config = dict(
    activation='tanh_gelu',
    init_std_down=0.00477,
    weight_decay=0.094,
    schedule='wsd',
    decay_fraction=0.602,
)
Each number is 128 + 24 x the weight over its row's rms, rounded and kept within 0 to 255. Layers, rows and columns count from 0. The size above them is the row's rms in percent of the matrix's.

# layer 6 MLP down (transposed), 768x192, rms 0.0807, rows 173-208, columns 0-95
size [ 80 101 105  98 102  93  97 101  78  92  72  97 104 111  81 106  82  96  91 122 114 103  99 102  96 108 123 101  97  98 102  99  98 119 104  78]
[[135 133 107 192 139 130  91 149 143 142 157 103 143 154 115 177 127 130 137 152 136 146 157 143 100 144 128 149 158 135 159  74 171 107  96 128 124 119  87 113 116 147 109 105 126 143 147 132 152 132 136 108 166  80 138 106 120  84 113 159 131 137 142 154 113 113 180 146  94  95 103 113 112 127 128 148 152 110 135  94 118 123 180 128 132  94 148 135 125 105  94 174 159 143 141 122]
 [ 99  83 130  93  95 157 140 130 114 125 161 149 145 133 135 130 157  89 140  84 113 167 122 129 156 133 120 124 131 157 109 144 122 139 135 117 136  84  99 105  85 112 141 120 125 108 152 161 108 131 104 161 112 141 132  78 124 152 159 110 134 140 137  64 119 126 100 112 124 135 151 139 143  78 135  96 113 153 152 146 124 135 146 125 142 104  85 144 117 111 146 111 142 127 128 142]
 [ 80 137 173 116 136 126 132 157 148 149 108 101 142 125 113 100 123  98 155 103 171 157 170 142 138  95 108 109 106 153 114 150 129 135 111 141 110  98 106 158 138 109 137 146 160 152 106 131  99 154 145 119 104 159 144 127  88 144 115 174 136 120 153 179 132 140 178 140 102 108 126 112 171 117 113 140  87 136  85  94 119 141 110 112 116  82  68 124 129 117  85 171 158 138 115 134]
 [173 119 128 153 117  95 135 112 106 137 150  92 116 119 111 154 129 139 158  92 140 147 128 135 136 118  75 116 143 167 139 116  98  92 123 149 183 136 126 153 114 102 121 120 110 157 143 114 119 140 157 152 100 134 108  92  84  91 147 138 129 125 116 129 184 166  98 149 104 114 115 117 106 143  98 111  94 157 109 117 170 138 120  88 127 120 132 106 122 152 147 130 126 128 149 106]
 [134  99 122 127 113 137  96 125 127 144 145 138 110 164 145 132 138 144 111 120 142 118 135 135  74 142 109 119  96 153 103  96 130 129 134 130 168 135 124 171 140 113 103 103 128 139 142 145 129 155 132 127 191  85 132  88 113 103 123 123 127 125  89 127 117 155 157 151 169 138 158 101 108  70 155 123 126 132  67 173 102 134  94 103 138 125 161 153 110 130 145 123 157 166 107 120]
 [128 118 115  88 172 161 100  83 133 105 129  68 126 139 136 149 114 121 103 121 105 107 131 124 104 142 110 128 175 119 128 132 160 145 183 151 136 108  69 135 162 157 159 108 119 126 103 142  92 144 117 140  96 108 101  92 123 132 124 119 142 131 121 116 137 159 167 132 106 169 114 105 127 166 117 112 150 163 150 162 101 123 112 110  96 176 138 119 129  78 125 160 131 132 145 125]
 [147  86 130 158 133  71 146 124 125  99 115 100 170 131 120 134 115 125 113  92 112 172 182 106  76 148 124 148 121 147 130 162 164 174 161 100 100 175 102 140 119 133 133 134 105 121 145 164 110 108  95 106 144 165 109 148 133 181 111 140 130  99 134 143 141 152 156 106 112 142 125 133 136 166 157 116 123 120 144  96 153  85 172 141 109 131 123 118  92  96 134 115 136 120 138 117]
 [145 176 130 150 136 116 119 128 144 121 127 122  95  47  99 106 139  90 114 105 143 142  95 117 143 128 140 138 142 155 178 155 116 154 107 179 164 133 103 127 167 123 132 134 162 126 112 164 143 131 145 129  70  89 118  96 131 152 139 143 144 159 122 137 119 143  98 129 138 151 125 113 134  68 117 152 102 116 135 132 124 121 158 132 130 141 104 136 133 130 164 133 130  97 120 129]
 [104 115 147 155  74 133 157 126 121 137 121 128 126 130 138 149 103 127 201  98 168 122 115 139 131 137 105 137 142 152 120 115 165 126 113 129 124 159 122  83 144 127 111 124 117 127 139 109 101  95 116 123 153 104 129 131 163 117  93 156 149 113 109 126 130 132 129 165 182 159 151 171 135  99  93 119 113 145 122 157 131 129 119 106 130 133 105 132 133 123 172 147 115 136 146 138]
 [129 152 143 140 160 128 134 139 100  79 136 144 146 162 114 109 160 137 121 125 124 143 107 132 134 104 139 105 149 138 133 130 126 117  68 107 106 131 173 105 182 171 131 161 160 150 124 138 129 111 159 137  81 148  96 114  96 147 108 125 143 105  88 134 111 126 126 126 111 199 117 138 118 107 104 143 160 121 118 115 131 130 109 135 140 100 138 140 104 119 141 101 139 105 147 185]
 [129 105  91 124 151 118 118 175 123 157 130 150 119 135 119 106 133 148 117 131 138 160 155 116 151 159 123 129 156 139 103  79 113 107 118 127 130 126 142 149 147 115 172 153 109 130 118  93 127 147 148 130  79 172  93 119 137  98 122 141  92 126 108 128 100 123 166 166 143 107 131 112 123 114 117  95 110 137  86 121 155 143 115 120 136 146 113 127 142 136 127 137 106 182 123 133]
 [139 147 107 123 133 105 137 127 137 112 115 155 120 126 132 111 125 101 162 103 133 112 135 149 183 134 117 143 143 180  92 138 120 159 125 120 132 104 134 158 100 156 138 133 154 108 126 144 118  82 136 165 127 120 150 103 108 128 142 144 148 124 130  94  85 134 167 106 116  97 136 160 164 100 122 140 130 121 183 135 109 123 151 115 103 125 114 105 109 116 150 139 138 110 148 154]
 [109 141 180  89 178  88 126 182 107 172 161  88  93  74  86 134 189 105 137 112 113 133 102  94 120 116 101 101  64 121 125 115 149 101 124 142  65 132 119 112 113 150 126 157 144 113 127 112 152 146 132  96 139 136 136 136  94  99 161 146 127 127 134 172 159 164 121 116 144 111 144 111 176 176  91 147 127 119 120 132 147 134  95 137 136 111 164 153  96 120 133  94 148 130 153 117]
 [130 142 131 135 147 118 186 114 113 123  97  97 125 138 168 170 109 107 161 130 131 156  96  96 162 146 103 110 154 121 147 130 112 105 123 127 124 148 108 130 157 129  93 123 141 111 105 139 151 130 121 138 107 117 130 122 161 106 118 143 111 138  75 119 136 162 133 129 161 153 151  91 179 119 131 127  93 142 109 176 120 141 127 143 157 173 118 133 137  99 145 102 142 124 112 134]
 [150 146 124 141 118 112 115 121 108 138  99 123 109 156 137 135 116 117 119 138 116 163 106 136 142  92 146 116  99 123 142 160 111 106 119 136 159 119 103 117 131 136 144 116 162 142 153 117 158 109 137 147 116 117 140 155 157 105 123  98 189  86  83 144 107 101 128 124 132 105 149 129 185 131 126 113 122  85  99 131 115 128 131 114 149 130 138 116 147 117 151 119 127 121 127 143]
 [123 149 114 110 146 130 125 116 105 107 107 115 179 100 124 109 115 151 134 125 101 154 128 139 134 127 146 153 112 132 145 111 127 116 109 113 126 120 111 112  72 103 103 153 114 140 128 140 133  98 121 155 123 184 125 114 100 136 140 142 125 129 142 125 132 150  94 136 126 121  80 114  72 142 118 147 143 172 155  99 125 143 182 137 140 119 119 114 137 172 152 128 146 142 147  92]
 [110 127  99 146 147 167 135 140  77 134 144  99 117 136  81 168 133 136 147 137 116 155 165 110 149 134 122 123 127 110 104 123 114 127 115 123 135 114 137 146 164 120 128 108 128 122 134 144 159  80 104 178 127 112 126 145 140 166 128 119 107 119 125 110  93 114 122 134 122 154 145 110 125 119 117 109 127 125 112 127 130 125 133 137 135 152 113 150 111 137 135  77 132 135 146 106]
 [153 135 136 155 153 141 132 146 180 115 102 117 117 105 135 121 138 145 115 117 126 166 108 132 116 136 137 133 131 171 110 156 134 162 166 142 135  92  92 165 147 162 167  99 128 125  98 155  75 124 112  79 120 101 108 121 129 143 106  89 142 148  95 118 117 105 149 144 156 162 121 128  98 119 140 136 111  91  91 111 117 110 107 123 135 110  98  74 136 115 186 131 115 140 145 123]
 [102  83  89 151 126 125 124 103 119  74 171 110 140 197  96 179 131 134 155 100 142 143 138 125 118 150 125 144 106 111 109 117 177 104 158 119 148 147 103 146 122 130 128 102  97 178 210 153 133 136  79 138 113 146 120 143 141 180 103 108 129  87 117 143  98 106 128 139 100 118 139 130 155 110 153 112 140 181 133  94 154  78 139 114 115 148 166 141 107 124 114 140 149 104 130 128]
 [141 100 104 120 132 127 106 175 135 119 113 136 151  92 127 137 137 128 178 110 135 128 127 139  94 138 156 129 140 145 115 147 188 167 148 141 145 123 129 157 119 111 184 108 113 152 108 178 163 123  76 124  97  91  86  93 135  75 137  91  97 152  78 134  89 131  91 150 135  92 150 135 154 116 163 114 121 158  94 122 139 106 115 155 132  99 123 132  93 146  81 123 117  90 142  79]
 [151 124 122 132 140  93 142  94 145 179 117 140 115 169 155 164 136 144 117  86 142 117 107 160 122 142 119 101 123 125 144 144  84 187 142 131 170 169 143 172  95 159 114 119 120 104 100 112 120 142 145 105 115 146 110 122 105 130 121 124 126 122 143  94 119 159 125 117 120 115 121 153 140 105  99  52 122 136 117  69  95  86 139 102  88 132 108 125 134 130 127 137 143 159 123 142]
 [142 124 116 125 101 114  94 131 149 139 176 128 140 144 142  95 155 166 109 112 120 127 147 102 105 117 104 109 128 138 124 173 131 139 159 109 100 116 157 138 134 106 143  54 120 127 150 155 125 173 120 123 133 148 125  73 155 144 151 136 136 111 138  99 125 142 130 148 138 117 145 168 115 124 119 119 163 156 130 139  67 143 136 118  97 133  99  98 182  88 131  62 104 113 122 140]
 [140 125 136 133 156 115 146 111 159  98  54 107 146 113 123 163 106 110  63 150 143 118 119 138 135 137 130 139 170 114 152 109 117 136 108 151 113 115 177 124 145 128 170 171 132 113 139 112 119 182 136 129 148 128 138 138 133 132 109 102 115 118 113 121  88 128 145 148 103 133 149 125 165 146  90  88 148 147  88 122 130 125 128 147 100 118 117 115 164 132 157 144 114 142 162 129]
 [118 121 148 153 122 136 130 108 149 101 137 123 120 136 130  94 114 162 133 178  92 134 150 166  72 126  82 142 108 130 166 151 108 174 106 137 131 110 115 117 162 126 134 115 118 147 131 129 159  82 116 159 116 151  97 137 132 165  77 123 158 147 139  99 158 120 117 103 163 155 131 116 122 133 152 132 140 137 125 149 145 113 123 134 169  72 109 144 123 110 111  90 158 132 167 109]
 [114  93  87  81 112 123 134 126 108 117 137  76 160  94 110 100 186 130 121 100 131 143 154 126 114 139 118  66 122 191 185 111 135 164 113 127 148 124 126 153 143 130 161 132  95 128 123 144 126 171 125 105 145  97 108 145 167 134 121 155 127 141 116 106 145 103  93 114 129 131 169 122  83 152 136 117 154 139 117 116 149 113 152 128 143  91 160 152 151  85 127 116 138 135 119 107]
 [152 110 136 134 147 101 141 130 128 120  87 108 129 128  90 134 127 109 155 115  78 105 139 139 110 143 100 114 112 115 141 119 125 172 126 115 109 157 145 138 123 162 137 119 107 104  96 140 138  87 115  97 113 162 125 105 166 102 146 155 136 166 149  86 133 162 151  99 168 154 146 138 150 129 166 105  78 110 139 153 122 146 110 136 163 131 100 138 140 134  97 150 116 100 107 151]
 [130 133 155 104 184 129 139 121 135 124 128 123 152 103 132 127 146 123 119 140 141 148 110  94 105  78 137 130 156 135 135 105  98 114  79 137 128 100 143 183 129 143 142 137 142 109 116 135 113 145 145 145 140 117 167 124 166 113 117 146 114 157 108  89  73 135 158 136 144 125 119 160 116 101  74 108 130 172 113 104 123 109 130 145  92 158 112  58 149 144 129 114 139 163 126 150]
 [109 100 106 124 198 120 142 172  99  92 111 138 137 150 132 114 130 114 124 158 168 120 140 126 127 143 113 100 123 119 106 113 168 144 126 157 158 177  72 148  88 131 108 102 105 109 135 130 135 176 133 115 105 126 138 171 127  62 132 161 153 121 141 133 125  37 149  99 135 156 137 129 100  92 145  79 118 126 157 114 142 138 101 105 133 135  95 154 143 154  84 126 135 141 118 146]
 [ 85 132 133 164 158 123 138 158 134 117 104 118 133 175 136 147 154 118 114 121 116 124 111 130 166 138 108 107 128 120 139 157 130 135 157 152 117 141 130  90 127 129 115 125 123 108 158 175 177 159 108 131 106 123 135  78 112 138 104  99 139 161 119  85 154 156 107 162 130 122 103 154 115 134 129 107 107 110 164 128 161 157  92 121 149 102 134 152 150 141  96 154 163 131 135 127]
 [135 120 132 121 137 149  87 122 146 122 168 103 116 113 118  97 124 162 128 100 126 115 168 119 126 138 118 107 158 128 133 121 116 124  91 111 170 159 113 177 140 160  89 149 114 136 140 156 107 119 123 137 142  95 146 167 103 167 117 117 173 137 108  89 161  93 189 150 126 117 132 119 118 113 128 126 115 129 166 109 154 147 137 132 129 140  91 120 113  85  74 124 133 126 147  95]
 [123 123 110 127 102 125 121 158 117 123 148  96 158 115 153 161 128 190 160 127 120 153 145 120 165 117 132 128 163  92  99 149 172 154 135 143  97  76  86 143 131 114 147 136  74 131 101 125 169 156  90 126 101 143 113 145  85 118 144 112 124 121 115 151 110 152 115 116 131  94 123 134 164 139 107 144 105 158 153 137 142 130 139  95 122 118 151 128 136 125 149 163 153  89 196 131]
 [112 167  97 163 160 143 155 166 110 141 118 139 128 141 135 125 151 149  72 114 132 113 199 121 130 148 127 102 111 112  95 158 156 122 136 176 127 150 140  93 123 126 100 126 125 123  79 116 106  95 121 129 129 117 165 157 162 126 129 117 145 141 123 168 157 152 111 109 131 114 138 154  96 117 155  81 157 139 150 131 183 151 101  95 162 173 148  91  82 108 121 138 122 135 109 115]
 [115 128 143 139 133 114 113 112 104 153 146 124 154 106 136 112 109 134 151 128 110 124 164 104 167 142 145 107 142 105 151  72 138 160 112 119 120  83  89 137 103 159 159 162 125 121 110 127 113 104 134 144 111 126 106 148 133 162  80  97 138 143 145 119 140 113 106  78 106  90 134 126 152 119  81 124 159 158  87  84 142 125 195 119 112 111 144 112 136 176 130 161 169 145 158 139]
 [105 167 115 145 173  76 113 165 122 142 148 114 137 160 169 159 139 143 104 156 154 147 143 139 113 105 111  95 163 112 113 100 110 147 139 128 203  90 133 109 129 136 149 122 120 142 116 124 165 126 130 143 110 136 143 118 133 155 116 125 135  96 114 150 110  82 162  97 114 106 109  94 101 112 145 182 117 157 128 102 120 122 109 102 117 155 116 128 103 140 107 124  95 152 131 148]
 [107 142 134 104 157 158 136 134 125 131  99 173 127 113 113 152 131  96  97 157 130 120 131 106 169 133 159 147  79 119 109 162 116 111  78 137 139 150 122 155 110 123 132 140 133 133 112 131 172 106 141 143  84 132 181 136 154 125 117 103 107 100 119  77 104 145 130 112 129 133 140  91 110 167 144 153 107 102 123 138 188 104 130 143 143 131 158 170 122 121 135 123 106 127 107 175]
 [ 84 170 129 120 140 179 147 121 116 135 153 119 143 155 111 174 134 147  97 146 143 106 130  96 112  94  93 120 117 129 134 111 145 124 134 150 149 131 141  95 148 136 121 137 143 145 157 150 103 103  96 112 110 125 111  90 154 121 111 148  87  99 118 130 118 104 176 125 159 123 111 132 133 145 144 122 137 146 140  87 142 145  94 107 135 124 124  90 126 123 118 117 112 139 131 162]]
# layer 6 MLP up, 768x192, rms 0.0943, rows 174-209, columns 0-95
size [ 96 105 103 104  87  95 101  81  88  76  97 106 100  71 105  93  94  90 115 108 102  91 102  98 113 122  96 101  98 102  98  98 113  98  97  75]
[[124 119 145 127 133 165 145 111 148 160 116 144 121 133  94 204 110  71 128 153 153 128 125 124 161 159 143 132 135 143  92 162 130 114  94 147 126 147 152 173 148 121 115 123 140 128 138 124 150 107 128 128 106 148 131 140 125 100 136 134 104 135 133  92 109 165 129  83 140 120 161 124 124  99 125 127 150 114  70 103 205 115 122 124 139 160  89 126 114 132 142 123  77 166 138 157]
 [ 99 108 128 119 128 153 136 115 175 133 102 106 126 169 168 131 112  95 157 118 217  88 147 106 137 113 130 112 140 155 145 144 104 105 114 103  93 105 128 115 140 121 157 158 108 123 173 108 153 127 131 144 130 145 132 135 107 127 143 127 116 142 119 147 154 168 114 147  74 119 138 148 165  94 113 157  96 126 124 129 125 155 117 141 108 172  88 166 134 111 134 141  87 190 108 149]
 [ 90 139 117  99 147 115 140 106 136  82  94 114 120 144 134 149 136 136 104 145 177 139 133 100 116  79 142 152 148 128 128 186 114 108 126 118 111 166 137 164 157 140 103 143 124 124 148 137 123 117 136 103 145 121 140 110 108  92 145  98 122 127 112 117 119 189 122 159 159 149 177 129 122 129 144 112 120 139  99 132 209 117 123 122  83 148  90 175  70 137 129 150 115 145 137 110]
 [129 103 118 141 163 126 153 134 101 183  65 138 152 137 115 157 124 106 144  98 164 115 130 111 124 111 179 167 162 141 118 127 139 107 130 106 124 153 158 167 147 126 115  82 127 110 140  51 140 126 123 144 172 168 134 141 179 116 158 149 119 142 168 122 116 150 129 102 136 109 103 130 121 134 107 147 143 110  94 131 122 119 112 123 117 206 105 150 126 135 150 149 118 106 139 117]
 [122 103  89 139 110 144 158 159 146 138 190 154 128 156 113 155 130 145 130 122 138 108 157  93 121  89 185 139 118  98 132 129  71 141 109 114 110 137 146 145  81 117 115 145 102 144 175 171 174 146 140  85 138 137 114 154 104 128 133 129 118 104 137 132 105 159 148  90  85  76 151 139 179 136 104 136  79  91 121 104 132 127 127 155 165 150 120 122 171 137 151 145 146 128  67 159]
 [ 99 164 115 116 163 174 105 181 166 138 138 156 121 137 116 132 149 129 125 134 185  79 108 132 153 107 164  99 167  96 137 106  72 104  86 141 113 107 162 149 156  78 150  81 160 143 133 124 175  97 145 188  99  69 127 140 106  90 146 137 108  99 112 101 120 112 131 121 127 119 114 133 157 135 119 134 112 108 149 130 120 131  87  91 119 137 151 119 128 152 180 129 140 139 143 127]
 [131 118 166 146 136 119 202 116 132 113 110 174 109 196 155 147 111 130 128 148 121 138 123 110 154 123 111 154  96 146  89 154 109 150 108 134 101 175 157 151 106 161 152 127  99 119 143 125 143 133 135 118 160 157 129 163 181 116 125 120 112 112  96  87 118 135 103 128 137 127 119 142 153 130 136 141 153 114 128 106 142 122 121 116 133 149 118 140 130 151 118 113 128  98  88  92]
 [111 140 105  51 166 128 120 119 123 138 124 155 105 143 112 121 138 126  77 112 160 102 145  97 131 148 160 111  96  81 124 119 103 179 118 136 130 116 152 121  93 115 118 125 148 123 170 142 140  91 128 135 137 133 140  98 126 148 116  85 132 129 133  91  99 164 122 123 156 130 137 130 105 131 127 179 137 134 129 122 144 111 108 110 111 110 157 162 119 107 116 128 182  75 100 135]
 [134 106 148 132 123 160 158 153 126 148  57 144 138 108 137 157  73 111 140 129 142 127 100 129 151 135 157 144 122 113 102 115 114 167 129 175 134 199 130 177 138 153 132 106  78 112  83 121 176 116 164 147 102  99 150 117 134 150 157 129 122 136 140 152 159 130 126 125 117 154 126 134  86 173 108 130 144 138 106 138 175 133 128  77 101 153  98 127 116 142 127 153 156 138 133 152]
 [158 120 158 106 164 167 157  93 145  81 139 163 127 132 116 174 138  92 130 126 129  78 104 134 110 119 119 134 127 128 133 139 117 124 110 173 123 127 102  88  87 139 169 113 136 118  70 118 171 129 142 109  93 163 110 112 153 106 160 136 100 101 146 134 157 119 129  95 125 125 109 150 138 153 143 152 111 113 147 120 121 121 137 168 133 141 115 143 101 145 138 143  93  85 148  90]
 [123 144 104 140 177 118 128 143 129 146 126 123 118 167 168 121 122 151 140 184 123 133 131 105 103 105 141 129  98 101 148 129 137 175 149 140  92 144 135 150 161 160 125  96 188 137 134 113 149 141 175 162 141 123 145  73 165 122 133 111 126 128 145 133  95 146 147 121  86 100 152 115 186 115 102 126 122 136  96 134 124 130 109 119 137  83 111 110 132  99 133 106 142 133 125 109]
 [139 167 127  96 157 145 143 145 130 135  78 118 176 170 116 144  78 121 102 104 141 134 110 130  94 148 163 162 162 123 111 123 133 136 146 152 122 122 170 137 163 155 133 129 118 114 106  87 133  86 142  96 104 158 132 126 146 100 172 129 103 169 106 165 163 121 100 134 164 138 126 135 140 152 125 159  67 132 111 143 126 107 105 102 140 172  84 116 120 141 158 111 140 130 143 122]
 [140 158 119 138 122 163 135 107 152  96 149  82 123 107 119 119 101 116 123 149 161 108 158 139 123  94 135 135  99 129 154 145 109 157 115 122  89 142 178 150 148 113 164 145 143 141  78  97 136 115 177 133 120 134 119 122 132 122 119 142 127 136 174  94 125 143 143 149 112 140 161  91 108 143 135 181 102 132  81  98 133 136 102 154 102 130  93 119 143 114 146 138 101 139 168 152]
 [ 97 123  99 113 181 132 136 109 146 132 126 109 142 140 142 165 101 115 133 109 145 113 147 125 124  74 145 115 143  95 123 112 147 138 135 181 124 107 129 149 134 115 109 102  91 113 137 124 103 131 127 110 109 123 111 124 119 174 109 137 119 116 157 174 120 109 129 155 160  96 145  86 143 113 162 158 126 152 101  85 119 170 146  97  58  62 159 116 125 141 124 190 161 111 125 125]
 [ 98 115 161 134 147 122 114 143 148 144 137 151 115  96 130 130 126 148  79 157 174 115 143 105 140 126 144 134  89 110  91 113 116 108  99 175 131  99 133 143 146 183 124 123 114 122 145 137 117 120 139 130 140 167 165 137 190 169 114  81 127 115 149 111 145 141 141 126 160  82 162 146 101 131 144 149 103 134 120  90 105 112 110 122 127 119 105 173 125 121 124 109 131 101 135 106]
 [111 136  97 137 162 128 142 150 164 119 165 107 121 149 116 134 129 148 153 126 138  71 102 107 167  99 120 136 146 119 156 121 130 129 128 121 114  73 116 124 143 136 143 153 113 129  86 109 112 115 138 116 100 174 113  98  83 156 149 127 125  91  90 142 145 136 111 115 117 113 134 150 108 142 133 165 127 152 109 133 141 127 138 174  74 102 120 133 193 119 138  75 107 142 145 144]
 [140 132 149 108 155 155 134 129 125 174 155 137 138 125 105 134  98 106  89 129 152 111 154 152 145 147 146 126 102 130  97 140 109 114 141 144 153 145 158 120 111 128 187 101 158 143 161 110 158 118 126 175 144 138 136 132 145 109 130 155 135 105  96 127 120 175 106 102  88 154 124 117 114 131 175 169  91 107 130 146 133 169 134 118 140 137  98 122 113 116 107 137 142 104 138 146]
 [179 174 135 114 151 140 141 130 125 128  85 130 108  95 146  82 103 122 115 152 150 112  90 142 123 115 132 141 160 156 157 110 100 114 133 111 135 130 133 139 135 124 148 144 156 134  52 110 186 113 146 170 128  79 168 122 126  85 183 126 135 107  91 143 127 133  97 117 111 118 132 116 120 158  86 143 177  84 154 167 109 143  95 122 103 141  66 135 118 128 137 147 105 140 151 134]
 [116 170 105 104  92 126 140 132 114 101 115 131 116 125  98 106  87  84 143 112  75 126 133 119 127 130 129 132 145  61 131 156 135 172 133 127 120 165 144  92 114 145 157 123  73 138 123 130 114 147 142 141 109 183 110  90 164 117 159 154 136 165  89 128 177 155 139  85 144 140 140 109 146 176 111 167 154  79 153 122 153 113  98 106 133  94 130 151 122 114 123 125 152 114 118 137]
 [ 97 143 169 153 152 109 125 118 138 130 109 140 129  98 120 158  87 132 138  98 225  93 141 124 115 167 133 166 145 127 143 157 117 156 120 122 132 116 141 158 151 125 114 106 186 118 144 125 153 102 166 158 104 107 110 114 121 110 152 138 123 119  94  89 148 138  58 122 141 159 128 118 138 101 122 151 159 160 110 157 112 102 114 157 107 103  79 145 136 118 139 107 121 168 109 115]
 [ 98 132 165 127 119 145 164 145 117  84 122 146 179 153  66 188 115 108 120  97 157 111 126 128 119 131 140 157 119 107  69 128  77 132 124 124 172 177 107 144 118 140 149 118 105 170 116 100  99 106 164 136 112 180 110  97 116 160 113 106 102 103 112 150 131 138 138 103 137 116 147 154 142 156 124 157  94 102 152  85 128  85 141 126 156 107 135 108 120 128 119 170 160 114 162 123]
 [118 124 119  83 156 134 107 130  97 104 159 147 106 115 112  86 140 118  98  94 124 111 166 112  95 120 142 112  40 124 112 161 131 147 119 139 100 119 142 164 127  85  75 113 149 136 150  84 107  91 146 146  90 124 131  91 114 143 144 114 111 100 123 125 120 154 106 107 161 101 116  88 111 154 161 178  89 143 143  92 105  79 121 128 153 124 123 153 120 109 127 121 149 107 123 136]
 [ 46 122 117 132 178 142 153 150 103 134  81 110  57 125 132 107 147 138 143 143 139 147 127  92 161 116 132 145 125 125 114 107 136 126 130 151 147 141 133 160 148 101  99 109 121 144 121 109 137 109 146 136  88 135 151 132 159 144 145 134 138 153 107 118 120 151 114 182 140 141 140 116 149 123 146 148 103 101 118  95 122 119  72 105 129 163 115 126  92 110 139  78 146 140 135 103]
 [103 166 118 142 145 140 143 120 141 166 118 117  87 131 134 102  97 109  87 145 144 105 129  99 153 149 138 114 149 132 164 168 132 121 130 106 117 167 127 147 135 138 127 140 168 138 140  65 122 113 136 201 132 126 129 131 182 104 162 109 145 154 137 140 121 154 112  80 148 145 135 118 146 101  83 142 147 110 147 198  94 105 104 137 108 128  95 175  86 115 180 119 142 122 110 134]
 [ 70 125 140 142 131 113 109  73 169 124 122 143 124 120  88 152 135  91 120 143 189 103 130  93 156  95 138 134 102 119 160 144 122 115 121 138 125 120 137 111 149  84 143 100 127 129 139 135 132 126 146 164  73 136 125 115 101 153  83 115 131  93 107 127 156 148 153 133 120 119 186  99 116 105 108 160 134 164 103 195 175 128 134 140 142 141 128 102 127 102 131 100  87 169 130 128]
 [ 99 167 126 117 142 173 109 124 127 132 135 124 152 138 141 133 132 112 115 102 132 126 125 133 126 112 179 167 160  99 147 172 117 124 105 123 121 165 153 146 149 142 112 114 154 149 127 151 126  91 145 114 101 122 167 125 123 119 112 121 121 103 139 145  87 156 111 120 157 170 115 133 139 120  95 135 138 124 113 182 108 153 110  99 141  76 104 166 118 123 149 121 123 120 110 107]
 [ 80 117 116 140 119 123 155 117 128 109 154 130 116 141 149 151  98 107 142  96 132 113 132 127 143 163 142 177 100 133 115 171  97 157 133  87 140 111 127 159 113 165 130 153 109 134 164 134 108 134 165 137 152 151  92 153  91 159 146 118 109 101 104 125 146 180  54 104 166 161  97 116 130 161 108 139 125 144 152  99 126 109 137 115 135  92 148 134 154 109 152  95  97 137 111 112]
 [146 115  99  73 167 123 140 104 129 110 149 132 107 119 119 159 146 118 123 158 147 122 130 103 137 144 129 140 130 124 115 112 105 140 123 117 118 134 136 141  98 127 139 144 148 131 131 197 129 139 134 118 116  78 125  49  86 118 152  95 135  96 141  94  73 199 167 128  83 132 155 117 108 131 154 118 117 113  71 134 167 138 132 113 120 116 121 133 152 105 137 159 126 135 143 137]
 [154 126 159 109 130 106 131 130 135 122 146 122 158 121 128 130 115 111 150 114  98 102 115 178 125 148 129 194  72 123 128 176 140 163 135 123 188 125 130 103 120 132 128  96 111 139 105 117 141 125 131 151 154 177 138 114 131 127 122 120  98  77 166 138  99 134  93 118 140  91 101 125 172 115 137 148 150 142 149  98 131 144 132 144 141 111 134 140 145 126 115 145 162  75  81 136]
 [159 149 106  98 161 154 162 150 155 142 129 176 123 119 133 116 128 134  82 156 149  97 125  94 129 157 140 112 101 121 160 125 116 135 120 147 111 132 142 109 140  95 118 124  89 120 171 126 172 124 141 109 129 136 140 159 112  92 137 120 123 178  77 154 137 120 107 135 178 137 155 116 152 131 129 144  96 106 148 161 150 150 114 121 125 131  54 139 102 133 177 155  78 158 138 116]
 [127 210 134 140 111 122 124 141 127 124  74 121 119 170  75 127  96 122  90 118 143 127 104 146 127 153 103 114 152 115 103 108 113 109 103 160 136 153 150 142 154 117 113 156  99 109 127  86 105 107 159 127 110 144 155 105 110 137 132 132 103 176 103 121 142 144 121 140 117 118 151 153 120 133 146 165 107  79 129 147  97 127 122 101 131 138  91 155 131 109 137 101 103 138 132 151]
 [144 108 140  98 101 139 153 130 122 108 126 138 132  74  80  99 109 127 126 165 130 150 106 142 120 151 120 121 104 130 118 129 117 118 123 136 107 110 130 104 111  71 167 161 127 139 132 146 135 142 113 178 132 174 139 159 126 156 109 103 134 127 107 122 121 163 120  87 104 121 132 105 101 160 181 138 123  75 123 140 164 110 142 125  63 120 114 151 125 147 132  78 151 102 143 126]
 [133 143 132 100 198 147 130 133 105 121 148 144 166 117 135 127 102 125 116 124 118 115  79 151 125 127 142 154 119 146 143 167 120 137 108 118 139 132 175 120 129 132 119 100 149 121 142 108 198 123 151 147 105 147 141 126 185 119 166 155 115 119 144  92  84 117  89 136 106  96 147 113 145 144  94 123 178 148 115 120 156  97 135 128 117 160 124 112 148 168 182  77 121 101 119  89]
 [126 125 148 121 143 180 113 144 121 162 121 152  90 140 136 127 120 110 112 162 163 123 140 105 104 117 180 143  67 143 125 107 112 103 108 124 104 129 160 136 125 135 120  97 172 147 132  98 148 111 156 122  88 107 120 109 117 136 162  96 127  96  83 118 139 162 140 103 161 112 148 112 130 165 128 146 130 166  72  83 113 118 115 124 114 145 117 171 166 119 187 126 139 107 137 159]
 [106 142 119 128 152 144 135 164 127 137 112 107 135 120 105 121 136 112 105 154 162 110 113  98 120 104 156 163 156 119 129 173 134 176 127 128 111 153 119 147 154 122 102 123 136 118 173 150 143 143 112 156  90 141 125 117 112 130 176 110 128 142  91 148 163 127 113 114 116 113  97 124 115 107 129 152 144  76 140  89 143 136 105 133 128  73  84 182 119 122 117 156 115 148 127 135]
 [122 140  99 111 175 128 142 125 133 109 118 136  96 150 118 145 193 106  95 157 117 105 134 117 133 111 153  97 109  78  91 138 142 165  79 136 132 108 174 181 124  85 112 106 102 124 132 145 155 125 165 139 109 152 126 173 123 134 150 105 117 149  93 144 136 100 139 128 143 184 150 130 117  94 118 135 130 122 140 118 153 144  87 100  82 117 113 160 104 155 199 110 108 151 101 129]]